{"n_layer": 10, "d_model": 256, "n_head": 2, "n_kv_head": 1, "head_dim": 128, "d_mlp": 704, "vocab_size": 4019, "activation": "swiglu", "norm": "rmsnorm", "norm_place": "pre", "norm_eps": 1e-06, "positions": "rope", "rope_base": 7210.0, "rope_fraction": 0.5, "qk_norm": false, "attn_scale": 0.0884, "bias": "none", "tie_embeddings": false, "parallel_block": false, "init": "uniform", "init_std_qkv": 0.0366, "init_std_o": 0.0, "init_std_up": 0.0366, "init_std_down": 0.0, "optimizer": "soap_variant", "lr": 0.00433, "lr_mult_qkv": 0.5, "lr_mult_o": 1.4, "beta1": 0.95, "beta2": 0.99, "lr_head": 0.0059, "grad_clip": 2.0, "warmup_steps": 200, "schedule": "wsd", "decay_fraction": 1.0, "decay_shape": "linear", "final_lr_fraction": 0.0, "batch_tokens": 32768, "seq_len": 256, "doc_mask": false, "train_tokens": 167100000, "steps": 5100, "dataset": "wikipedia_en"}
Each number is 500 + 50 x the weight over its row's rms, rounded and kept within 0 to 999. Layers, rows and columns count from 0. Numbers have three digits each. The size before them is the row's rms in percent of the matrix's.

# up: layer 6 MLP up, 704x256, rms 0.153, rows 512-546, columns 128-255
# down: layer 6 MLP down (transposed), 704x256, rms 0.147, rows 512-546, columns 128-255
# gate: layer 6 MLP gate, 704x256, rms 0.151, rows 513-547, columns 128-255
up512 094:516488574485403479468415537481537480534470459516467491394460582505474539473452445417593621569492513489452583563520490563482496504537499444515426505537528488506519495592536455545487492485491501474488509476556548498526477525491549543487461406578497510470455566470544467450491550498468530486402526497552470507530535501523469447565436518522513513451440467532556393537552605593436466420520
down512 102:423400546573581419458500523462545443484436530437536495505438523573549491492440503396502541560410536396541559529502540452472537543528632581537459481470482521499450518493482461502547431532596456501518511430501570497445509569539587438421485435455496521561494550451464491468475503565480437501476497409561618429416521528471565454396486501514513423497598491477478467530511564532404503588511
gate513 108:443406561499479448615555580450491494597567498402440477423529415535560490532473531471555508499604489521525491506571517424509437488511445474482543495520499438525466488549496426486485504466496417528538356518516516457493517528493461521525503434480509512456551410534474507577521518543538473522526503472451462595491438493480493515426481533487470539608543432506559453437326419555514509469516
up513 111:549480617492515487501575455548465601582511544436523615498408541410530462416513517522557463502392498477594505442448550539485424433499447569466418481541543550467537554527501467461494564522528473558488577594504585451541471510508465487445484518516455507520500436511498521500492469609579509514493488479527560531537526601591407484538509400524413423533551544546498562523537505516473488465533
down513 110:609508565483488566421492495554453549589579573434439484469494467638430478484509445545498448616469588336487489462599554542468439520540482456454493490550493458542457487508521483536459541487554563455493477599459480536412533487418534443567501479508457453507558519532536398556533507598536510505541491472591460419465488530436429470500448463495512532557525545550510480455488446516513520503493
gate514 093:479419505550518443554513628402556371428500587505566529509524474509529451460518531458532483517625425573486469475460480487525599441411605535547503603377448462481553496455533385534447446518484409419528472570586478539499396448501467515541478457634526527493471457503476471571512543564439422449481590451580540503548461492469461426493475482532511448492592550497517478459492454608465425575585
up514 096:585427466671468410488519514495437422500497538572524530486550544527502475449602475585484584556526419462549585492533422493501533548534527447528576579496574511422477544474520542510474527550465448563526488502478447460452452515496532479472495434573564476518478468523612452644516531550541466517544429489526516577517474487477513509453515569488501464532479436584544488522469542537429546509496
down514 095:508448490458563598517474535499414527435492569507520520493488471593465571524565561524496496517534495432562415437438643480520411519505514520565507422444465437474497524542505423537462500600420542493508535486472573420539369513474548456503542509460405510518533580526522531518540489509514554512464535561454553530548447528540449418545463456485481463531527492512573570436436431511538545506530
gate515 083:585476432461514521482409324548582466483553566391492476521507584513626465570546527529482592474520561621548496522525499535484469447537544573502505470472430513480554476546498496536410511426495458520517426538514411540538443501572499464552528543497542540441504457511524510548522444466486336559410486481486415438500531479494441553541479571488414526515466469472426516474552455423615507433472
up515 089:526509484501529522445470531438588454502515532485522444510547487489554494468615545452556558465487553555507379484487525479445525514554425514518529503558462532460570495497478630434462550426552524516514472529526456531518456443479503537504481507484557458505545556503497506517516501446465421456506611535449499452513545481565510547472530628372601549483436466558607476476551469486450429571528
down515 089:584444385477557523487445511459532532449513512532431565477429527515431561588490512450545484363457411345503470531375439552536513449435437484565520454540505466503476506520497478551598518515414452510534516471529536456478444444443581433487489504538492528516541550521452517411528398484522536461544518509536505530574430521511473454566389552451530448596523564407515434460494483523513485468493
gate516 099:449474433568458433548504629591480484560532437524530534597532482473552569494484436495510499504533491495509529578584471517515519480503514497514528491546489532560564458556613455452526476456453572453458553548579503483490512543409419536578388458481476553485436612560423597472438568451666506504565501477500494439521440445514511583487493486550458484491518550476582498484482551428497461453534
up516 097:485543548509501508462520519449573456449457495688538453485564574492480440470527472539500505467515434481566341591506540513494454588391445523459470471495456583488464497473572511493497500428634520456528489520497474554467491445477569464416552509496580459553483506505464531507548518584557554524455564590533472514506425542581507447552517557561509572466432531428489555598513456524451543523500
down516 094:542587528426552480510604480426528460538424432454506577562444533527499500484587540508545484462426595550626436471445561462420557481438526469484473575469351534536544531444545561498498492515483472449544530519528474523545472515517568452448431558482488526471545451458410549501526549512574468525595416509533522391542497534586505505554586478494547399459489525518473479592602532441483542507558
gate517 106:484486495447511492601555406539498549545550416464626423510605523530543510650609551483474486478520586549433488527592470535509490582488538512547498499410462492545452473485453494472535443399426514577532571581494465479611418483526528479521596534535591483542528463572545463478606565441494501457549489434462439504535464477478481507552516545430475565483401464446520558459518532517476551510458
up517 098:489483623539483512514515504541537403528407588533536507410570465533421494410503492416579533464512477515493515445437468549465419591509453480514531569424496471539461506525468569562541612511499564533459521549515483468499428479494445480496455617447459492492531449481490521518529585489458518463584489598516520518539468555520449462500531465488541466576586574483560461416535445468521476446462
down517 100:448418533482384483541538528518435473538426489488506428485537567488353521447476429445441500540452495485497560443505531493517469549472576523510511319464443490467558499532528487501494472534548483518531479521439409508589436568530460471565501617494534463615480499497501475570478530522603502427404505484505513523513447526441522492539461487511453438498586411443479486507514553508515556498485
gate518 106:565495505574491495560494489504526520479506457457444493469496443516495545438562407497395522488445527506511586488501511503615528540529532505520518513452550491496534532493462440614520466482471526467519404439499544462611488591556413462571528524385426550505511499485438497462500516544472439460610458377623531491445535582510528494409469507571546475524546603574519470537447472506463531422416
up518 099:476496557466539520550527575506447522470445444455393484438522492519481534520553485540395465499510525506534487469545544595593527456449516530487540494508525404582532442456452565507537458519465488530522455516472475462431487433526560482443508528464454452547579564494419485476447445517569385502521508448577551563498448418487482480513521527469475497571508425497516608577531505510492536567526
down518 100:553671463411461459512584460541401531489493582423524499513527422519410487526477434574582482457373528536467535544599483461517429539537528520449455454485511511495417471510504524633542553423491583568547493471396588603549515504542524556528522573494622535474426552521455468474490487541484468528535565471496506533549461420484449500549602497473534579539555520562442503432493519525444573514566
gate519 097:550499505541553581458588502479505540487486479578442573551486522390414569575510584367490516563492509429550499452512527503475576530471414532480479454423498560661488465372489445409432437496558506528464524436437399538484463536542531522579538458476561505531503502490475441429442501520464528527530509515497470476463484539616456459511443535467529583457580577508474491477573463516472449541497
up519 097:498533542544461555521621409547419512512411474423468473548555515440439507543483548485430537513448463539610497627468473443481564536474422535556516515488496416536521521504515504542577445556475543502460432472539565493522482543531542449518527446451547502525449517421503549498465504582554504572469522509466560499424498602537505512500436548473392512532556576523473451532581516558462564522481
down519 094:513494546504565535508432460494483557381481508571495512506436585468451604477550476535495459518620477378482445518467454573515575544456481450555490402502405561509406406528510427462406494453523469449453470465532467542542561440491449572427504544464501446546571493520476492515387511600430439602492515551456541495563422500575518546529475608510561487484538503552502510522568519554489497528502
gate520 096:488487524513575472524585488617566472571557403412538462545639512595483457543555460513503435509463515597426457549507474474557515529484491525469473510539435594560535547504460449475436405578558453532572537423566554542524471415488526438584438496468513487447377472497471445566452503406521547532458531437553439550546542498514500458504455515464477572409426514481431507474589511548467510501596
up520 091:531438435592538553473522531454549571494566565461439418488514471563501440597465476426467560484520524482495491547484492482542498455555523458508534450413577530528573459565507550558573392433517501566379401505542480568577455518493465510503508559560520548510493508452507464554509456466491464577600335496483525498486415470532486511470487416482522455461477467524640520388440540485417563388530
down520 097:567559504490515481487457380465448459488434564578560477421488565529499422542528537418524528451480415565411519489500494483520490549500468497441450506556557454460454477475551508491449476491491477562522458501536557537552420422466602447583460440507566555451566500484616571508510509475523575527560575478505584557455484509512445471400555505547499505531453499562517403463479539561535458463506
gate521 095:549446487495445472629459610438433458489460415556509432528530489597457502575533546461418506507502590483515503467505482516440493515513461536466491453565488415467424532425480553463566532459521459496534479573416442445470589486566511432503516492541504510466562489526525432494442562406603518435479473404526502402490561484489402546487394527540526586457551475493559535520522582405514418582525
up521 099:530479539542422493473475443506502478498463525511456485533513501490578540466471513423475527550557523534514382547480600456493560540477450556559470512471519498584478429463516499475499475506583545486568577503494505496462483485466457549556510454529495551572505471471522452462534596456571588505449486415547529521479421403460467445392461383485458504600569405513606565509494516472543435497488
down521 103:475497533593480510474455525447492420464441500506417474561470518482547504536488484479514510542476573783456526410584405511426456627431451518509526442515510483504550450521555502426530596507433454580460456525525517500463529529478565524502505529455441486549507485521453536421438508499496532531527409503452494489591421410500490500485557451443508426570492495482539489641469445527494548499569
gate522 099:431412400590509448530538492499580593535524548516512448521406393372473593516514550437529489435457465566492556540525428517557477448466491589496524492507609493491521542587566469456581431482453508495570545489456475525470474545483615461459504445504510455505524460469544507541440508464470437548537371452494456506447573494515538533437510544526475521465516583528537477519558537594543585587430
up522 098:453499562452462474524580567391479472492529469498566445460431556516496493563429476440492576463515495584485456536475553434531441441549518471418581559495481441510507538498553534550492378545478490446498565504496527401546458515540452528483548469492538564477503455474494457507593465549514481479519507552432514526586512574421490451516533491498505519503482409466478486522565455545535495477476
down522 100:523564459540521515539501447530547499515482461460437644376404445494473571539554520467458554362508506558414503545483464511398511512389423472522549543616527482466474489452479532502494541575498502467500436451456439529464480526551525467486514504481510392476428510613442464396498470529511552483509539547499458563570512481586522546480614515351429512578459532460444478490477482501585423474455
gate523 104:463531498490461507496463519468453512610441466486431441487537492492440470562524526494502485540513531425539589524528555494455508555532498486481483501444493548476473516515551424479517612573474473531459472559476525498401441520506432470476486544475517486440509446505526530493532514508459612461534511372427566486499637476492456496529494490520525406547528494591463519573565539516480410540415
up523 104:500547559519404452519514541514467497492513493473362528478486439482492455455535527458431455497451578533551536536454508457541478465538500498475600496498517446477526500535543503539461461467531456475517563484557493343510517558516514465486538449558416447491504529522409425475450504512530506398500530537584412502492502515481452498473505517460498537581410603544503562515601489465551510519453
down523 104:490414574531505536477423538473555547559439488436597530498574525533411494484608501483498456412480517420536498446448555522482532556430546481559478431545496502485525506529500487521557474565519468477501472549522562580452495525473439524464557492441440442524485495507500543475576441407538507513504532566558499529525509536483445471416562511483511447458470511478535455514511425523531529538470
gate524 107:567526503461602496498547549499491542544465499434484521464512463529547420452474473497469501562447648539498501493425488520454458480402517516461510453515496545461449504537487462447474476569476471479416534431431557545483484472585516522543427453543569509550365510433514415524508583491476561416478497515425396484487479510558481575416435550525460509426465517487522496495535544489535614493478
up524 103:421574547505517596474424508545518438456499586473528507502489578547485425545546533558423505590460452436486528519599509467506522498507443479518512521479463542426504463466562532476514617554432398452616510502500462589662500414507517517421470505576607539494531455510444461500502517511468440522466535498498496605512585473473521482540515553485466585500579443452483525500534530510531557561411
down524 104:430507346558452540428515518417541565437549482567498466498476481518459532447457434489454573551511431377491513507499420482535523450508472511482518494444616494517518519472443471439480414507531464591544529521513552465534493544513477524461569503540438533560520496587514543461607436565475474556560435507536524431481497497584493486542449538606463496469547520532472531458561512480427534481393
gate525 096:538537508512487554541470561458574526472489516541490497529533443469469440506518500461455545463496487445539575537513485480564512490491464579568459445558479491530548461485542440483562534480583590535577534483430520607501549471486490520552508444565538480417397372639551540436547458478586548434462507621528533477548570510584439577456487526549474565490520476568495450485476517484491399504539
up525 092:583490462486534504514599494440471489438453521479490534506591507507532466477496423506477540560498451490433454486552510442527455452551428532492629398423486548510452498476454539463498494476458513632466476493507586541431569468489502531485511399598522469413457500505514455419454522501534410536442524562457442444502415429522452479409557530461428535501447580439491493507431503505526490389603
down525 093:520459521510593476438514476496450525533416459542511484529402526485554456543414451472492480541548489520460503474478507441489398592478487495521468530462509469609558421468414529564533480445440465523541416376503532447491556585557535498493517545567487513463466457469543535454500584447491494470499447483566477540484447506437484523520629470596552515498510453481487501536497530435519577451493
gate526 103:398519618433548455567480511489526499491511554446463498407450456423512539545524501512491471615458460480477412504463468522474504470514459430541529460501496516485500471507526490509536450365449512588552568427498502509494522618413551541411433478451452591490528400471480482502576524534424482522623531442475493528460455481489435456511542554500426549471524444476460435515556455524596427461553
up526 102:477518446482552585600458535510543557538439453480565543495490456605562506442576488440445549463416482463533417499539562444484498587500536442405485426524500567556512551445496529452489396532517502467497545513479416448474524520457441479491467586468561487546446540491504555452520553466545485515446536475562586508445439579517533583550444393522489471404527491563474541500438413512503494400542
down526 098:527610512508546553516492490440548397442477418464475447538471576507367486575502466539508521485515599485542395572467517412540501483493498574462523524457478565493466458460523498539487495538501546569395508453480465488481540525520495447534607416520475551443436414566490517437461517485473405550540572463516465489504520477568506362476648489503440487416506506424454541532492445444446458510408
gate527 106:522543515625455551549400587496517483414526488508618478521493524509498525456558452460485432402420420505416482467510516547557476540525479511553581505469524539537534484527462575402438488486523544512505482508519516499568553549538459483485524542485555512491498571468534446433555481510578503464583455355455409523490449459582534528536420535581514533475538536506520448481559446563440446505479
up527 101:497554543484495489461552470538516490452479502472540524510516461488447441487540563411545519589471516581537547487495480467491465491532453490487518497510537514456407521477431521455528428476417461561563578540473543515478562506477468533534432501464549527534538547462538530455496528574513511420495460527537557487502491491531515564460474493458429542562581466421447498471494596520522467449546
down527 104:523479582475431490398432450444598482466550474647507445535522415456527517500471563594427515439552438528513495527520495446491523496463464432522450494605554515451592513595537511506435452509493539532463515526535534511464554439507513488411508412476472471567490552429485587453431535466449430441525492431405518491514451436483471447521549512463465465357646498511478467410479481499597540516465
gate528 098:526494539583604477456439497570545470554417513561538449517392518474464583595508577453517547454517439608535463518465542533521468509513451488438471456458376498403428554546543523455520471522497509436562503527455502524509527528501517534513529506598470494445397491489515444460384548535405458487578440444422432493586412482577461490577534514478535460547422547491496511616464546471522569434479
up528 096:525501452567463526421539579368498487392466539439472546495582529622498501557549583570483512500444500525436540552544468424512506492387517550617525565461474435487589455501494401471437457498451508447503397577557427501463469499523516535481528506538560501484447523542501563508473464543525552576547524483553544471563537545535568557481487417574533488521596540503463545556508462492610525472525
down528 100:426493521527440488405562505525449565588550422570488488507532500473469514454512485524515557536494420430468524509464462425515453448504503559533503579466531434528553539443563555467420485425481414557490510458551482489546412424441498496536505392549550438574580444476525552493583431474419482471544510468548598490481485440431478455481526481494539560467500504514497502415550574466542460514526
gate529 102:510534474526459436485581528493439518583572463566469489498480473570454545578450522529461515447484597511522520664519514393533489436421438481538523491486396485535547553524546453414454560563481519557462541551512498486470479486474482511623530453578520519509431475489461499467473490481376538452458644489458441391532489453420435449413452536529498451608411506504536481470502488403539552431453
up529 101:508491537448440567481454450481454450415444483546423461434579505496449499509500446524419542440438491453575606497483490533504599496555497464447427565503527552473438426512574489472566487446509598492531488397529499446510453516369503467450533500403477596480599509452527434442522512492557490519453537435557586461421431475515561504479458483577515502424490592474519542534548433531542473440632
down529 103:478576601480423540515536503531485501496493406556412582519495461487509533413433502446447546469480524489565418538374537434596534543564507469463484534523455479579522512493494501510410463491524515519543460488542560470398449593532522570388399553506551440461473436445503410402577497515469441483507534517511511549469551475542467510497435402535430520420431494573566460540600527438488511530371
gate530 094:447547546561457458533502515520396532510551500511532533493518569454610564556423501513459519490457547472477567547466474542593463529568576575451446426550444393496439543461479562482478548437488538555565550445452522561526606638528539389427511508498530562454539507458519457434547482466513563455438583445517431535557447491524502497465420474475557476531454490540496415436513415410550513546560
up530 101:458513513523518455504551450453531549415576589542462439485554456526475420466466476481496611439476593576429631511418435522484527463447533503560505485440516498461493554542606522525503463440414446470472479525484415558543542457479514493516452454537569505543485509539592491473435597471417488527470446511573510635495541551502534461527550496439532465540484446492451461529569487511445527552556
down530 100:487541424575398454449600474562505514516567515541548467515564588523469387546541503542479517431495580413500494575480404439468427447488522571515432539497532471504451513525538559556487518547489623470431538524487490530480483443553498478485466544480569491494513480458430484471491422484523469420465441439491514417509491568547464592445475488497540469515516531503446489517435546498508409531605
gate531 095:498591608495472611507546485455550494542495515439520476383509445451533526444474543469428468468523495564482529535634484495444467538505529470571529514492506516451479430532605417485462497474564549512563447538484466401473460565406495463455501382487554423448507392464502536466459495453489501495433502401449421580544500447532505493572485499506415547363477499517482487465400464412433521543503
up531 100:522519453434509476574498388422536547435495531490496611562462607533452489590579511502432527541551558568493440415564457457506460489509534472536461633484446495552479514548483563489584450436531478472445532463510477537461569390460476529526553459488610465592560533485483453478464501481508495499517531480511513435403484443589514535499444552436426484492600477553521464482580516545536526495547
down531 096:451469416534521455502446558445463532591516547629555481433580471516597551419488547512494526401534609590426460445451488489482545535449525539529564476466574528487445546477601482572405451490577517593495525468491468458477481448430533544400504499496524477399577500581547463525589553431475437434426550455533595520504457462523463479495338570442536536535537471510526501452503505441540492452518
gate532 104:533567566618481559465550509455475413496510542458601569587566493503486545481438514524405537548507418509564500497541473532522576498504477448529469499517553473499447461442466487409544567598403505592484503471595532590621496473489491423468563425519521546534427443493524546601507544479479505463583592520556431491543548489494479475460502446462506513470488533540475569472519520507597494554501
up532 105:492395527517564398474527510490428440455544550480447547500492545530411443466470524453389438525530524481575479521496484602494493512635441377498440509460459546573561484544512479455501447503526581445445455585585497480447519515518533437441429463528433469538418428632514522445443497475483522492600541441508465478477453467504459510421463437517511418525493497488481548497519493587449425515571
down532 103:559451554499549467523501444486433461503371478521403470551531466404489429509543509540352455452463469459482505494488530453430483515522514530492457450537468473532400550503559531464574501501516523552456467500582473505479556412593568596484483505529456538488445526545547511566544498480479456464429400531505563528572468521536402501466458488548553589637474535496532448566479597458458559498530
gate533 099:570485454592456486494475540496478473593507571475412587454520531450470370646433456536513445519510461463484505551521510488481554459440417517518468461472460543384532564539438530499570534433575586566554476474495535443557465502494521549516504539471522470468527418538416578490398446562504516485509589497431572554515460448603602545529522434452463496544555490495454403504501581511436406516532
up533 104:520489446533529462484620566455501525544519507555555541476476547474523557444515403503513432405457518512489540515463495449521491550467544498471394515475506507498528492544424427552494449500493564491467590576528510531530536497532514438514578471543475550592534446442470565477482429529426436452471496433539459447597443419519581512491440402583539543490472436498457548455525456493488509459529
down533 105:452492543521503498506363575512504512457440556583592528567495524545482558404510528466595453499467490426433453515544528478529511487502489446459550535530499520477500443518400469532429519496402503561466526529399470437448489484609468535492562510480541490449528518574440452444535570552462472506516496480477440437491549520469386496525486478442533490429463537544466511562483549464429485461484
gate534 098:516506491532557517482546416496528443429572501553448476439455527416473569551453425518443480481405488572506539505487498539475503523434477486583406432477530545517505437487411507548563541584457479532570507464438478577473481511562448480581622578478605452548436466564473466522503566576476512479470544499506603473483410566526542549506476496529548462576490508460487497504418518456509515524529
up534 106:514482474523505483486434574616511516527445460508519578437475473578550609534538451498503468497451568581514509449559572424433526392524468458504582506567492536444496492474475497484555520476461404541470541573491511517554492557562521491461508464601511502558446502510533516513556557465573526577493489495558511505506459485495452466517431484544415443454499489564447513497490502569457501551520
down534 099:461444525497431475572430593468529494414474542498456555509567493469509532511531424581401482402426464397455442452552441469534526512432550622595452510478539438462493534474472467514506550410474439607489457519513461457480504474520450454481550503529502519567447490539555568446556518470601515491522546460490459507508395554535411586563421496517553451535525582467517517477407553479516432430524
gate535 108:570437552526437526510522602530384464459482604528476566481512461499468519392393465435451554446433418569469591499416545564515544518524462464527513555593523551454508419530494580538524509431557467414566539485468590460410502454568445436483435432581524530434457554546545471540505499472545534484484479503494398537577523537496538499544478474485562526534527591514526491562552551443522492537485
up535 110:578515537557397456546536453449580537566432554477656473500400562476548505614470520487481583497466494484545464477530466514452456457532550539542464452485410530543536496552526441442515476438533482539493524454526463573555524565580396540485403527426418388557519619564624458533523509504530553453548516465429566520454516391551572500486522556507564460536504614486526548487433436562506481598433
down535 104:519467434521439517509513453474540513540513502496423442499469497512510506459483490436486495459565481692474500446546436561616452516520484589528454533537521486516518605510557475538539465583561444490452502515507570652557545570485542506446507534416506492474538412416431496500472486440450511451529625471401418523478521585486464409452471541586434432470497478487565511462533483535437595421475
gate536 100:520443565547420467466463485518466557496536487472562476542547491523499449583514337436534511512509508526473547508466564439500565529429440526487487543471458499529510546477452535505550526521435482448466462530408481447471506487441517540480478524516485432466488552508520444523469523504480472461577581492526529535572459597400569534488440517415502560532580506500454417514425586449443421412465
up536 101:545454469543493435525575511520548451481521609476536466516476532392423430627512500510492526478484507529397512494408437517549562629522488535530519458444446524521461505511444459500511514464495477385481556513544501551572494400407478532570506478466523509472503513522553570462514572480599551511495600456484508573533427523554495456455536467571514476402403565442577477500468521477414441542473
down536 103:489527540482594429594567486532508467508475495562486472365532515490460555426491594499570565506498513557500521482426547495489515452539455472580493586489429459495542492558600585499499482491586462465428544429555517487477466345422473389467487419569554491562547538512487497511498431446616431440585445517440516468419474478525524420499504459534473442575502525487530552517516573452455538493472
gate537 103:553484325471487467578535459484515508570571413561509473472462523495471537549460572496478541548504565485536429576596520473559524482592467446519509579552557516540501530576481528542550453414506418500537501558558457416462566466489473537471478512447482519435460496480485467521498472502661482414488516374474455471474497538471483505569457462469481426511470484558493555451447557511479564455453
up537 106:557458515491553487520439483548399462456554571527505545515425507443483543494469462469490555512472446533467485533494574543525537511486523432503518553571529485443539553523530457461550499440565432494468515599467474508452433473577454554480572515493577469575550473497576469525489549506433554460587571496479516521422586533349524423527543471618474473484557482576501509552523594553456496527439
down537 108:501500492494531506468445456518476529423529471465466574517496425494447464508503561653505527501512561524511540568496500454470577527490476468492457517473488503448533469531573484451535477494614487599512475600491473493534414463517530441578515377523579461452524528482470432445497520496460522563576508537556518417493416499530559578487684542520470548523504515457475490493487495428486527517444
gate538 102:512572552451370462634479557526511468602524438507493536530456506500520511454459516510502450482488609516508442487585527479400473545543550446520417456442536529420501509483510483509539509493498452540513532529452573552428507463521516522456448397513505481532528349412505498501554455557510548489483497443471405504546411464445554536528458507472633505577521507572405416490537474483435506519487
up538 103:494480388622589503520481386526593588547514501489499485460545418507375486525407470444509582537518462571516502465476483425530448472488479491503500446493514480491577453461586496465534519494497532459467492460490475507556490511468521454489441510485495509461468440563474542423478549421485524464512502535492506498443535455583523536464496497541491508504428462395484446581509550508426531343525
down538 100:410546568583528520480583553522470601501500558489513464487481497348524524565507527408488523529435493602518524521487527491435446448502534533495627566453429511538492510474575594524503435451472503539506501512427536501487486456608540525519430500568519462524471507573542500445445537588564454477580488486485544404405596510515434519559553463547542464440584433445485518474442405474481523485480
gate539 081:519485522517428419495544583552612539527432538426520469595512476472452489487458671491436400489461496454511487578508629468573555573481486451423593379519511528628520440398460476526438611473538496517552414468507598613493489505516528528577482512448499479504586516553499543476487481525527518506503532453501530430524474562586463510480505515478506502488501448492521485532510412485393486537469
up539 084:509434515513511485522446514475488483437493477514558535445481506471557469510517567494483468534516518384460473512517539558459546529487531506438494548426495467527452491559476543543500544556456499449499454466509427567513477543474572490480321530502498456546477543589447472489422552396483449517414557480583414490476472650547420505587486547490483522549430436520532418486540475619547499572469
down539 090:398589464462585470523540495504496479498546480563524463542548498558504411425526450454466521515472508639564445458403499471415546477510565469530529534532486589448568507445492574465490493435507561510492530506541491508618564572532545526441626481517501499509426494523582422558587589536423469454463385484477529527526611558480498424551545411492537478467499483409510522549572572442476578487499
gate540 095:382448442523480523556481472504486569550416511488438487420604485479571490520504518533499460489453494475463448471428459472507410351454543477489473542590438442508494486528582543521457521437583514592513393558527485570459429527517416532534494581575546531455534504504424429454525573528482518481542404528444496412429475510434537541461468522474482569528576500530528556475478416510500500456534
up540 095:415595618502488460590523524499407480387519501557570460522494475411419536469558445552441470520521445413475467468492565391481578551504470436567450476536494555443494540597495535474441607472513467466521455551478475535516492481515475513537493528579514508561537582421470529518470516560441611508562524483379506453565542572535552442521475508496664479461522482516571511516468533517439511525435
down540 096:500566576518450501475449513520490486445559441462508435486498477561501563460460500510402481550498517446603517470619530480541481534516428530561525508497542457573462535474464613475488553490492494557450495459478517460406510550542555493520530536544457526448465464593511566538414611508536445436487544477545457506533572580498474533407409445397521366446536494447463568532543506444504479436509
gate541 101:517543543478508440553507464456497569526536497498480489393513528454443553459480490427481469407484549548530456437443532504541528445511547440548516539558421479471496572562521578503498471442489540503493502498503528615465481510440526516529491554479545499516529502495472549470397572439537372457417583453536452446461518382550544460532425546485553499471518568479534470525485469463550388564576
up541 095:497499556529521487451466504427504538513486516544515567492370599480459565536429539541514336524492653489451529512482514442396571540414511574472490545470547454450486433461483553465482558560485551453461517433505578449483464459530460484557491545503510529587598533530441432573455513463505585458520559435566621580503470552473435413528442487547490455488604489425373536512527595474552541520467
down541 097:437431540478507494417600627446505552607562405495532546438525583519584472569536528499493537457468563585521445551551549400449507526403533500564514462454472462511520540471463417415545479593560539496564521499407522503515527479538543599540468514580453454523422532525486533470491467489474493554445512512563495427529463486492508469444596471522526469496442413504479515539514620448488479572513
gate542 092:517478582446466512441597455380429452535505571473457563563517446450460593486546461540539558481475641490475465525544553526534497551461541440494486543470479493478546512470483410436497445437491503587530439439534519528489559465496426499560536475474444526414456486541500445412497542533451523559452576397429502510574509413547444400533435519516449455517547544466496472514549523431636410491474
up542 101:513506558476403514395544461459493497541460555472538489481492537469506511460514504557562572496516575505453525510489549423561421492550542384489548520516475475524556483520605450519524576532521513492447516490428529523599463488556495559461440515510493528474477457599459528508487477525458493530364490487452572474535448601434404433456479552562423527459548487469551474563524602514582459549493
down542 106:478584555484463555573492484503402462498519498478509464479456479499530522528571556482473541552542482383479504509503533423587498487606500370540455534429492485550469434473524556560588540475471463494433547574586431539563484472494438520445511537598516526518501510519497518514454477497511562503474456529433543481520524423443544560400760568514574532474491460469458562454479521566487513513560
gate543 095:500488494500498516533554533534511554509505470497470423425522503445461426602456531600548541481517563448612471510459544494426463529470548425486488464535424428353420548497532436408569490501556485594505562465447458524445527478506492570443578496544599534440509510502533519504575469481470454447528538494532548550567559465429538449508442485487495544534504517530507562563491452467479533423478
up543 095:454427508539546447455518479512420542486475551444527563468452568532530589501570419558472517532448522549480475643475431459520514474507491459519547504481574618558477551463484514558536465533555490515418655471509609525537549517456460539463438416482427522462587555565606512431524585538535587492432495477504447479473439428539489570488546420480455470544430565498502540507459506479436490439579
down543 094:507471447477505504579515546409518443452522462474606568469545482412510410474510455471481599575422461623538531558451505517471491478454456612544516552571488447464514442498431537486543550421473478487517485535558563528530434467432459500471506558561467562363444495404508512493529429439456508491499475582514490454507509458427460552499623557558521496536459516476520535478480455537394548464505
gate544 105:531476521503519486603535492516484495536519500458504486537496457513501623481470573515498429511503462516439449465399458522407506530504561526514504486491572545461555521620537469524468492533425515538481405510601515430565458563514605618460454461515430434383495549468533440453547489534516510451481466432499463481538532559573458467402523538501509416542386528550436436406515516519459465468564
up544 100:511527558456536508497497509508468572445508524533529464551571443443684556430498487623491467562474525558476463508495531503380557524604475501523525467523520487513485467512515493491504407506530504467499504534516542520537543522551563513568532499408482456498549476459600468505477482553524548396551476467476470489557438457500534495563452542458526404556541489464538615484447494420490522456536
down544 106:517567519480502467550575607485510438511546559513505590553498488490534550519451597647471457498561509285488499515529503558435494511448427451508610476482512512507532554510518439502509528478539657498494565502552444548559423490537414543413502501524477494472438475447459499412505523504444505493505521443447482430534477536494395527576594509452560522548438572492500467506570515469477452446560
gate545 089:390583522524491337510500488466486543474457586443496598491515425480443500565414481520424480440483462561457414533439579387528509544521462500514490563580517497513573467465477521590484515539559521467477453456541504507485538472484476458444479454520504497473587454517435519517497499520492531484523557477513473446472465426506533423469481446492558502501424513530465545480426567468578413530512
up545 100:486452516528488504556554494522570523614601458503516585553458552439464476504485509583480519449474560493501487462503502487567519510541580501484484538441497570512450551481558461461462449521638452587513512533491529482458430558448601463390505485487426505542523542466507478461549486592598563515425505501509490467543466461594418499483529526480501528498474491469369463544394469549513557622607
down545 093:498456428521436499442523476521536465456559492385555494502481518511566491526436582512496483508499517900510522503428515513503490544473522459476534471468477519519534516498415553530462521517434490581478589502432453506528434528494462524451477588454599513438432442463517495490559492544496510584491501482531485574571478515530539511538362415512469548510439461590479574472477550463454613511486
gate546 097:487445529489484521468431543531569528529574503466564547508477509508535478510452482563442507397519549436475451528570502540412568527490476549572573419539506470482497449528464467379539511471395430474557410445588455549555530494392528474506449556419512480419510425427541471490450533520516460527550419431545540472526485503488569528520478509533528501517535511482508539464467555439482501409538
up546 102:577522412548474519539585413480411409559443368422517487401557456498469454479475478457461445494479476499513385530473417495502467593515589510477510531532451515504499472548487632530586612473474497441519488456497433474511511621516530520520522515523516530490587505474605467493509477504546452540541411479473445590571558538524557485464517555552560475533512463484473549509516602496545511484495
down546 101:510536537457535533510511462488488450398567489456526478525447512471507449550500514570560589476586584471393510479519407507587430503485530405531483472484559479462423476480491529434493520370514568518533521418488506501388527507572499424411446468412564515410439468521488434418509518509413471467547529433547503590569570519586447541508493531475425498484518407409528535527503455467535381422493
gate547 094:533556515491466470486509514447493479573509495521569526512522534506515444484555536454420503581498470572545583496495469528492490565539564553498505539445521512414494598630439486590539425573511513447429533421509365569546498406491436566473543466462544579530573505473478525554536474518625458543544393458498505599416475523515482429497526381455477579531400501487475444465482439458532462516452